config.yaml
vocab_size: 2048
tie_embeddings: false
init: "uniform"
init_std_qkv: 0.0235
init_std_up: 0.0235
doc_mask: true
steps: 3776
Each number is 500 + 40 x the weight over its row's rms, rounded and kept within 0 to 999. Layers, rows and columns count from 0. Numbers have three digits each. The size before them is the row's rms in percent of the matrix's.

# o: layer 5 attention output (transposed), 192x384, rms 0.0785, rows 18-29,81-93,145-156, columns 0-127
# v: layer 5 attention value, 64x384, rms 0.0767, rows 18-29, columns 0-127
o81 085:462564537506494553515451503444451534558508436501534450477460496484437503462517406534436541492504484466497548501493571516493469501550604565507447466470554551476514456488479441536535503587465552511494556417542511522515500425534534459436515490485492518539479471439530447491460544518496401466502467504501399485508498508485523477463579487567498519554485452545457481443515545510478531526558
o145 118:481567559512488551520445486451450483518510421508544500518451501514438538419516443495458544460509493491529499454469533500534481515554581541496496479480553556453524464482543444491526494581428594507536524421569494480494489428515504508450515484510510527534526456471516436490475543513492442478524466528513430516474499522498526485472571546529532495548476440548474465471499505557502496518561
v18 094:501395535501510547520479400456424511509466565594570560519486559504519482479496506531507547494449556561419481506570498599468469480448458513466475487525509545455487505430556543510505512548497466544531475528492510463502508542503475452515454492476502485511441533512517516529504551529547470396496489485506502538504474531576489563472495406503484533484520515553550592543493511514496343512506
o18 096:559492474510473500431482529489481518529526596474489451468477508511518470462535563503517484500551507481501510577505552489522500477468529494510507508521463506514495516511480482497547512473461439453596496496542549535502470544490579490543523511461443513511518433509483499516467494433418502548504523582523556525441481502467537442580525520471451468457488538460488490443524462499518473445522
o82 072:548539492500487482453462524488499493510545615481460466495494514515516491475529592536494457500509496503533535571548550483523485483519516531504522542508465527480483503484477492520549508506464455454607501487531545502552447510500553494535517503448446493526503451535450487525472499459447509543451553561478549547452488496491497435543501505478491468467480549448492514435471515532523497456532
o146 105:559521479506463470452461537470493515530525603481481453484488527523515477454521566498511479499555518496499500563518560477513495489497512523510510506522461503500493534501483484503543511494474445459623525486556508512489473551513561485553530503467445497507520426541501486514446505437427490542492530568527548530434475511482528424579506504469464468459487550466491481445517454502502477448542
v19 109:468436484495541533526548577492423565530491499490488556509522480488486468538488509526519457498508452361521562518549544593486576479504441542492468536438459508475488483521564546473489479590466424483388478500558438494531550479584511458438548508541447496496506472473550570492525558486507474476489498509466512572508525495521488430502415502530558447551444506515535502533485509465519468462511
o19 115:423453522512472434511527409428503515517521577466529536544504571461507508402583532460511528476543480553510450451471510488527516489476542514490503499523485545526473542533458549459439516497516541504472567433503533460479500425571500485542471446472503506597531458495422432565547470506527489457483423473506506499499485483548549490506489448497563573509483456540447468503550504507485570559489
o83 079:444435487540501452500548395423528522512544602473498527497518571472508547415593552488533526480543467549460474429481508456503559426463545514494506482500541521515477521526483522458461562519501563475459543430483537445484509411563492501544464450444538486592553481501411464560546472457512483492459420479547482531481475457575529457470450456485532551554522499505465469481550489518471575589500
o147 118:442456513515471446511546407430523506507539581469528535555497579474499509407584542467535524462533478566503450425469507491535537475468535505502490515512499548535482546537468563466433524502489544505456564431508539465477506410565504494529469446470492501606542454513418441568533480495534496454449419466517486510486478498540543505514483457496544570515476465541452469506548521510475551565492
v20 099:492524478539423422454503546506443505454544482516551476508518489440395537513509499491529457496507576523572503492479461489527565500555451558597448487429449485539521499592509425470475509491527513453456571475479619429510530432512468508488539588528499512487482465402512510502466512494444499506508437479454472517531521493546536375484463557479487435452508463453527489459515553541469391465468
o20 097:481495517494498541433420426468500496571509515492532555545545546490499455442515529396556476523512484501501520563470544546502492510439533465503448484506453497562539467469501518493473532486508554590484480558471453460481507399453501536538470453487496551505454540539512479538541459587496547494496530480511558515472560510455479515490478457549522566496474467591485498531520512415514578524461
o84 074:479480499508513528453487453515524505537521486483582517535526529482511460485538537437591501527523455497489490555478526522477502492398552495507436467528411485555556481467508541499468520478534549507465481550489496501483484434462501544555479440508456511490463569535537460480549494559504546495477522486527534466471596514471485519490447488530499556504473442550499491522542480413482608518467
o148 105:456496509502531539464453442477491517585507500484535566525519542497495457460518527389565463538505477510517524549459526515493496495422533479467453482517446504555536467453494523481460501496496574594479479553490469487478516413469510525542466470505491543494451583532506487538546457582498546501499517501515538518485579514451483525504467474556511582501477468567507515520519497408512605533469
v21 092:524455502510566527510483560523583488486525517464465437450461492582418473470477500513474537522575440428503460534505507415493505515465499451539507539557579486483474587473464556484473483468469531527514432477594441453518456507464486501452466496482542444538467517410463527487474534498511462574487464528498511515544491510549492567527441506485464568511519513441548501473474461484514510515517
o21 087:520545455506527423565524561442520437439498528435505505534560491480514525538475513478550544518448464518507471462546461559509475506461471537489553525499510573508543453539472495486581526453480481506512507493420543540495525503504514474480520507567498486505467453427568536588470526603416475444482441442476440500546506509560570503434484499532483524518550451504551486577526546542524453485531
o85 068:497542467530513483546530557469510419500476534429512501499517535503472494525476469482567512477434457487536516478555484509520512497462513544502551524450552559525525485534485430474585536498466448526494523494423531501495529521496554437479557504539534478553478440407560505608488535563426456470532436459494453480546499429564556508452458499486486498493555442523556481512549553480541475522507
o149 098:525557478507528437551530545430513432453498497432504517538578493479512526551490510486548528532448449503520485487558466546510487485431465538484528525500503581510523441536476487495580541457480495507509497492406531531515501516485508474479519492568494480511456448423565527590465529592426460454490418470469455473524512511553554500449496517519494545526545461495566475558520556528516466468515
v22 101:507538537548542432508438393445499590486509493495478489484506514455540498533447505517477424535477493543449545443477536505543492573483452530492554521504417482492473465517511512492476533483510491509475486534453563563503538524447478554547461436513482488481433517537510478527458485508438534552538557467486486402557443497490496562504432445504404411464518500509487520495506508548461598534528
o22 111:476504516499507437419511520507476498555562453495474459570515471492513494475520443495434449493483491444511584613498464490560535462423552489505471476442548431486588482464529510442487490479479492477496525417505459466480499477484441515505505500546547458492527552533517508427499528463536455465489561523502455547450490498489478468475472546504510512509514548412488491484449479502525509455483
o86 086:471476533477505437435484525466502513557510460471445477533515442503504458495498461491438482501491478452499559584435498515534517491439522481525446477469521450507569465474502516443498510516500478453463515394526434480462504445542450520532531526559499450500511513527551515424517493491504426469511529570500464539456464488492485481425471512525537523456492562407504492489459467514499513441471
o150 120:476489508495505438415492527509466499550529451477474475551520467486504483494523469502450451497471452427517576591473474506537517473436550488477473470434545453492592482464526517441464478481477492465488526454523467477479506446459462539512507509545553463503511556516502496426508526466531472466491547534517475537445459506481488461472456541518512519520501548404487506486444492514547517461487
v23 097:487575545472550460530468516501488458536534552508495515487513565424480452513510489515546545446497494434494568494547484377562456501524477536531537493558446499500519485460540548495500518489472465503471474471481481523537547464516516498471452479512544467578466482514494512513551557509520522581551561485501489453547541487518521495470407528471427564480549503499510505530496459537530426456476
o23 103:486551459531475481513544425518452505503499417569530470550480423551469478545552487536471461520527548479514451539517493500528472518397425574569571456452494547505490502554468443471516528475466523567533571520453468482492491518542510548529477511605482482541534423438461442568510516570481439533491454489556511511439519496443517560471551457514610530488529480538580498496500573563527545516446
o87 076:469535465515461513512552441505478529503449451556534492536520432542475438554568530482518483509565519473519460531515520541478457477420405574564567468437485588488499530567495489440532510483452504495535554535437497471494508520525521538572502515606449478510533412467491475569535498532503447512485475518574514496431494459446531532500521435589609529479500482537577502511513539564536562523485
o151 109:478556463525465484514556415506463525515491447557516479560487438572488473536544526498476471512543563488507443523498513494522478490421415597557588474446492543508508511551457461452522533484463525546562560525478484483480522542533532541552465509604475475521542414445477470575503511567489449533483451489566510525433529486443518555491541450521583513479532480536577498491498567561524569525467
v24 097:556475480497467508463480398459539435472531492559500481475542485442520499458491485511541526510546519428532498520596532553508539600468559448444477528484484476507548500440533495459560538491506617488471462518506450551500468477562504473487436518555442417474514538527532453528472446529524465508509543496478513404575512525563489500520536499445580615542470476498467519461514472505481408469491
o24 106:527527598486475478501499524468468493540504450471461509510500533530468495544560505449471513590486449505472485467519494415536490446579437497477564495566534500488495523517484409518510535524461424561576452488491559470501528511530495518491553460515530555466455438476559489513555559458417498491500509494460523515490567466567483512570446492491449512468523532503564468568466514442508540515464
o88 076:506497610508452435469490536457509470538529482455461515487513530521499511532541530435506529556519424528459552490550486392542519501580454508476541538534548513471482531514509397460519531530427383533568468487503528466509564516520478530495579448506516511437469440487565491521558546475438474463495509487491526535452525392546509503555464489507483517459523576504543483547495538458521533523479
o152 110:523526602476467475488494526467478512525491467455468518521515550534473467532547536440468518589493455502465497469524492431529497455590423503480553507574533504492502526506509427516505523521447439551580446483492542471484539514535521523498560447518505546440478421490566480499559565459426485483484516481471535527470539456547485511554420486501466511473518555506577467580469517455502542525473
v25 099:459456580495554475502521512478533422476494535524449459479529557570572503524505486538498474459558551448590392483467501423547454569489513541552472517499494484469502401482557498477591473447535544478496489495413482518517549467513521490510503425514491542466513509505526518595460485535481452503542557485472484539550528501522485554525620574525448580455457484478529466507504580470531462479556
o25 103:539495511442475477516479465513487501518461444522464582431470465513519517560462526490505470495539486473511483539529441529478518481591402464523523549518631513491452483514467471444555557510452480453493506449500505522483455533512519478516502528535549543462562438508517498485502496524572522517473591484524500500461497483528529434515442528463529491542546548479550489399458456573473578523487
o89 075:546516488430437495499516471522522529557443444549459529440516457529542518593450522496487460504533467507482471566556446533464480497553437463510460530533563486462419519559424502476544569482502477478507507489475457539491451527509524466544488503548537516477591446497538452452517496537541486508497555495490499521452510443492567440507475518467520510529539532490526478394459485560429584499480
o153 113:550514478446471485543487475527509515530445451514470582407499455528531518547463533484498467490531499478529489514547430495491495460590410462498514537504616506488435496482450486458533534510458472477494503443494488525480449537513531465512504520537562552467580471493531472470508521532570524517499567505492493520461497478514542419517435566467527490526558538482520510401464455571451587517477
v26 097:464533482468454508461471481474585557461490512503555378538535534521457491451522504499426579508457549400482539546535443577453541495544477492562512472576493505508456559542573518514561516548479510548457416526453461589510535481594442467504476529547502554502558491491502511535559476478474501476473471522513500495442539477500541462483545393380511529450509455599466511469546501494499421516476
o26 111:572466537503495597445505555490511461472516557524408476471510536474537569478517500473584507576467526557484468428422513529535518493597516478521511481540543509545586560452495491559527461508501528473568476488575510497496550550520517507486544479428445482499433528503517554515516484438569401463480508535536515513481575504515513475537567596528510478459464469534488497422540538404453496593463
o90 078:558461552496484576503472547518512479463468575527427461449492501456545494566532528493563466544471491533481470430439518540520513492600548485514521495546596535522590519471484554566507471504535533499526487540550469489515492518506546518511548428478466485471464486482474528471473467466578429451466498547565545516481555509503517443549545555573517448481454508542489516441516507439439547561474
o154 117:565463542494507596455514546503523470468515573530401474489509524486544536492524510459589498566467539576455481423420520538519522483597526473524495483537548507522577551457493495562519465508524530489570474506579491498506528527530525500482536469434440486499450500521522531491499480432579396458479503528539525519479563494518510491536572569533514483447449475528485497426547531405444502591461
v27 091:521523468500496459520460544486552404534512552506483478498467498533500548542497502520516457434505489580514538546570521496545587419516503508539551472518503553492487543455522509530463485591482442567467549521456576647474533505422479534463498471519510517499534437481483456507510489503524510528453476512480520452519519545495507506503539495397518527510561495547470547516488461576530506464480
o27 101:463477512474455556436501511547503457496589488462496417575480418452493537477559501526407513469504507431519568512519504404521490487529551525521552470480498452429470474560493533512469467468488472496488499542557520479501547580490525479461485475476519487542497468489563473461445560382456423513498498496499441492537523438457551482431526504547429466461526461502571502508484495539507502503529
o91 075:488496525449435542426497532510509446498589514429491417522492440467475517493577527471413499488539506455526552495559533424534510488528521527518544455457510478445456482582455528551475446452491493485490506541572549472529524539482508488440497453456540550549544491483527477501468560393450441496453531510478471483554512444443566506459529503577453449486515461509596499526510499534528476517503
o155 105:457493523464429557454492509549502464502584493475504430559463435447482522470550504518413523468518511431535553510547511397516505507560528535552567450472503445423489479552497529511464472458495464482502501531558522482491557571477536504466487470457524522545515466500552484464464578374466434522457524480506446484553515452438573477446503497545431464441532463505554485518515513562520491520515
v28 100:551559527469506432523462497469503526539513508453514545526514444567479501534502505519450436500518566440541515464510514555501551504504488535515543494470548543459553507574560382526450469482470523521473506520439458578493454482505487477490486414511428531481501426474516490519478478535442540427548475501512492514570458472506508585472553513448417488385576477524471395510529529525515596522487
o28 113:460486575492544486502493560554485490488439498490468495489495559506503580525476447546562463471456533548483527488517428433497449489554573499473435545523527422514583483454517512487531516449501488506526468470484443533493569545450486441517478570485471433503527477546475553489480448552565410448503506478534501561472469494521433478464518550529520475493635562447520495486527532413500464536462
o92 076:474480588483540523516525534554479488490451450479497485484489522539531560524443443527588482494454510531493489457484449425494459509558572484464449548548563428515573498490532504496514542408479481459532502526507430532476568507453441486517508553476488444520563478550477567470469467550529399459506518483537494596467459499562490504471507527495526433540627538464537521507550510417552458519459
o156 119:465480573514543486493515564563458482478452501495466490478510549528508566511469462564560463474445523541487529474515420427483456491551555493470424518530531416508583480457505522491533523442491488491529460490492451545500571531441474468512484565477470433503548468558470527487484447554562409454497520496541494573480470494520441493458513542536511477495645557448502497490542516418517464527460
v29 103:503519437472521535507539588410499590492480460477516532523521503487473466533526518489539408473488462544497484490601483466475469393483508444580482551468526496479421465482501452487511446498551522495519498472527489407430512452489454494542511465458485501502530455549488507507553503500514486572513451480517497435500515489417498503541499491485480597443516430519482448572514470483512462541525
o29 110:478523436504499507455563497539498459490485513457531422518433496486493547495533490473540553468479518472488566462474515390506451489460534573474476432468536543491542479531447478430540564552462509526485477525459503479542494582440522482510574511431567489430466511538465547529506514506463501476505491474453482433554527522550549492460477479469456445506506496447485521561524477464530494470544
o93 081:487505436505551503473549490525470447424508454452546417479441492518484546489517483435526593497475502465490558498477511407492445477448508581469505430442534562518562499531482480452543558559481518492475499500474526499505476554414503482519515534460548474474475529562457548530484525498470498451519480483417466447560509521563563497458458484455471461513511527455468516546517490420557501481522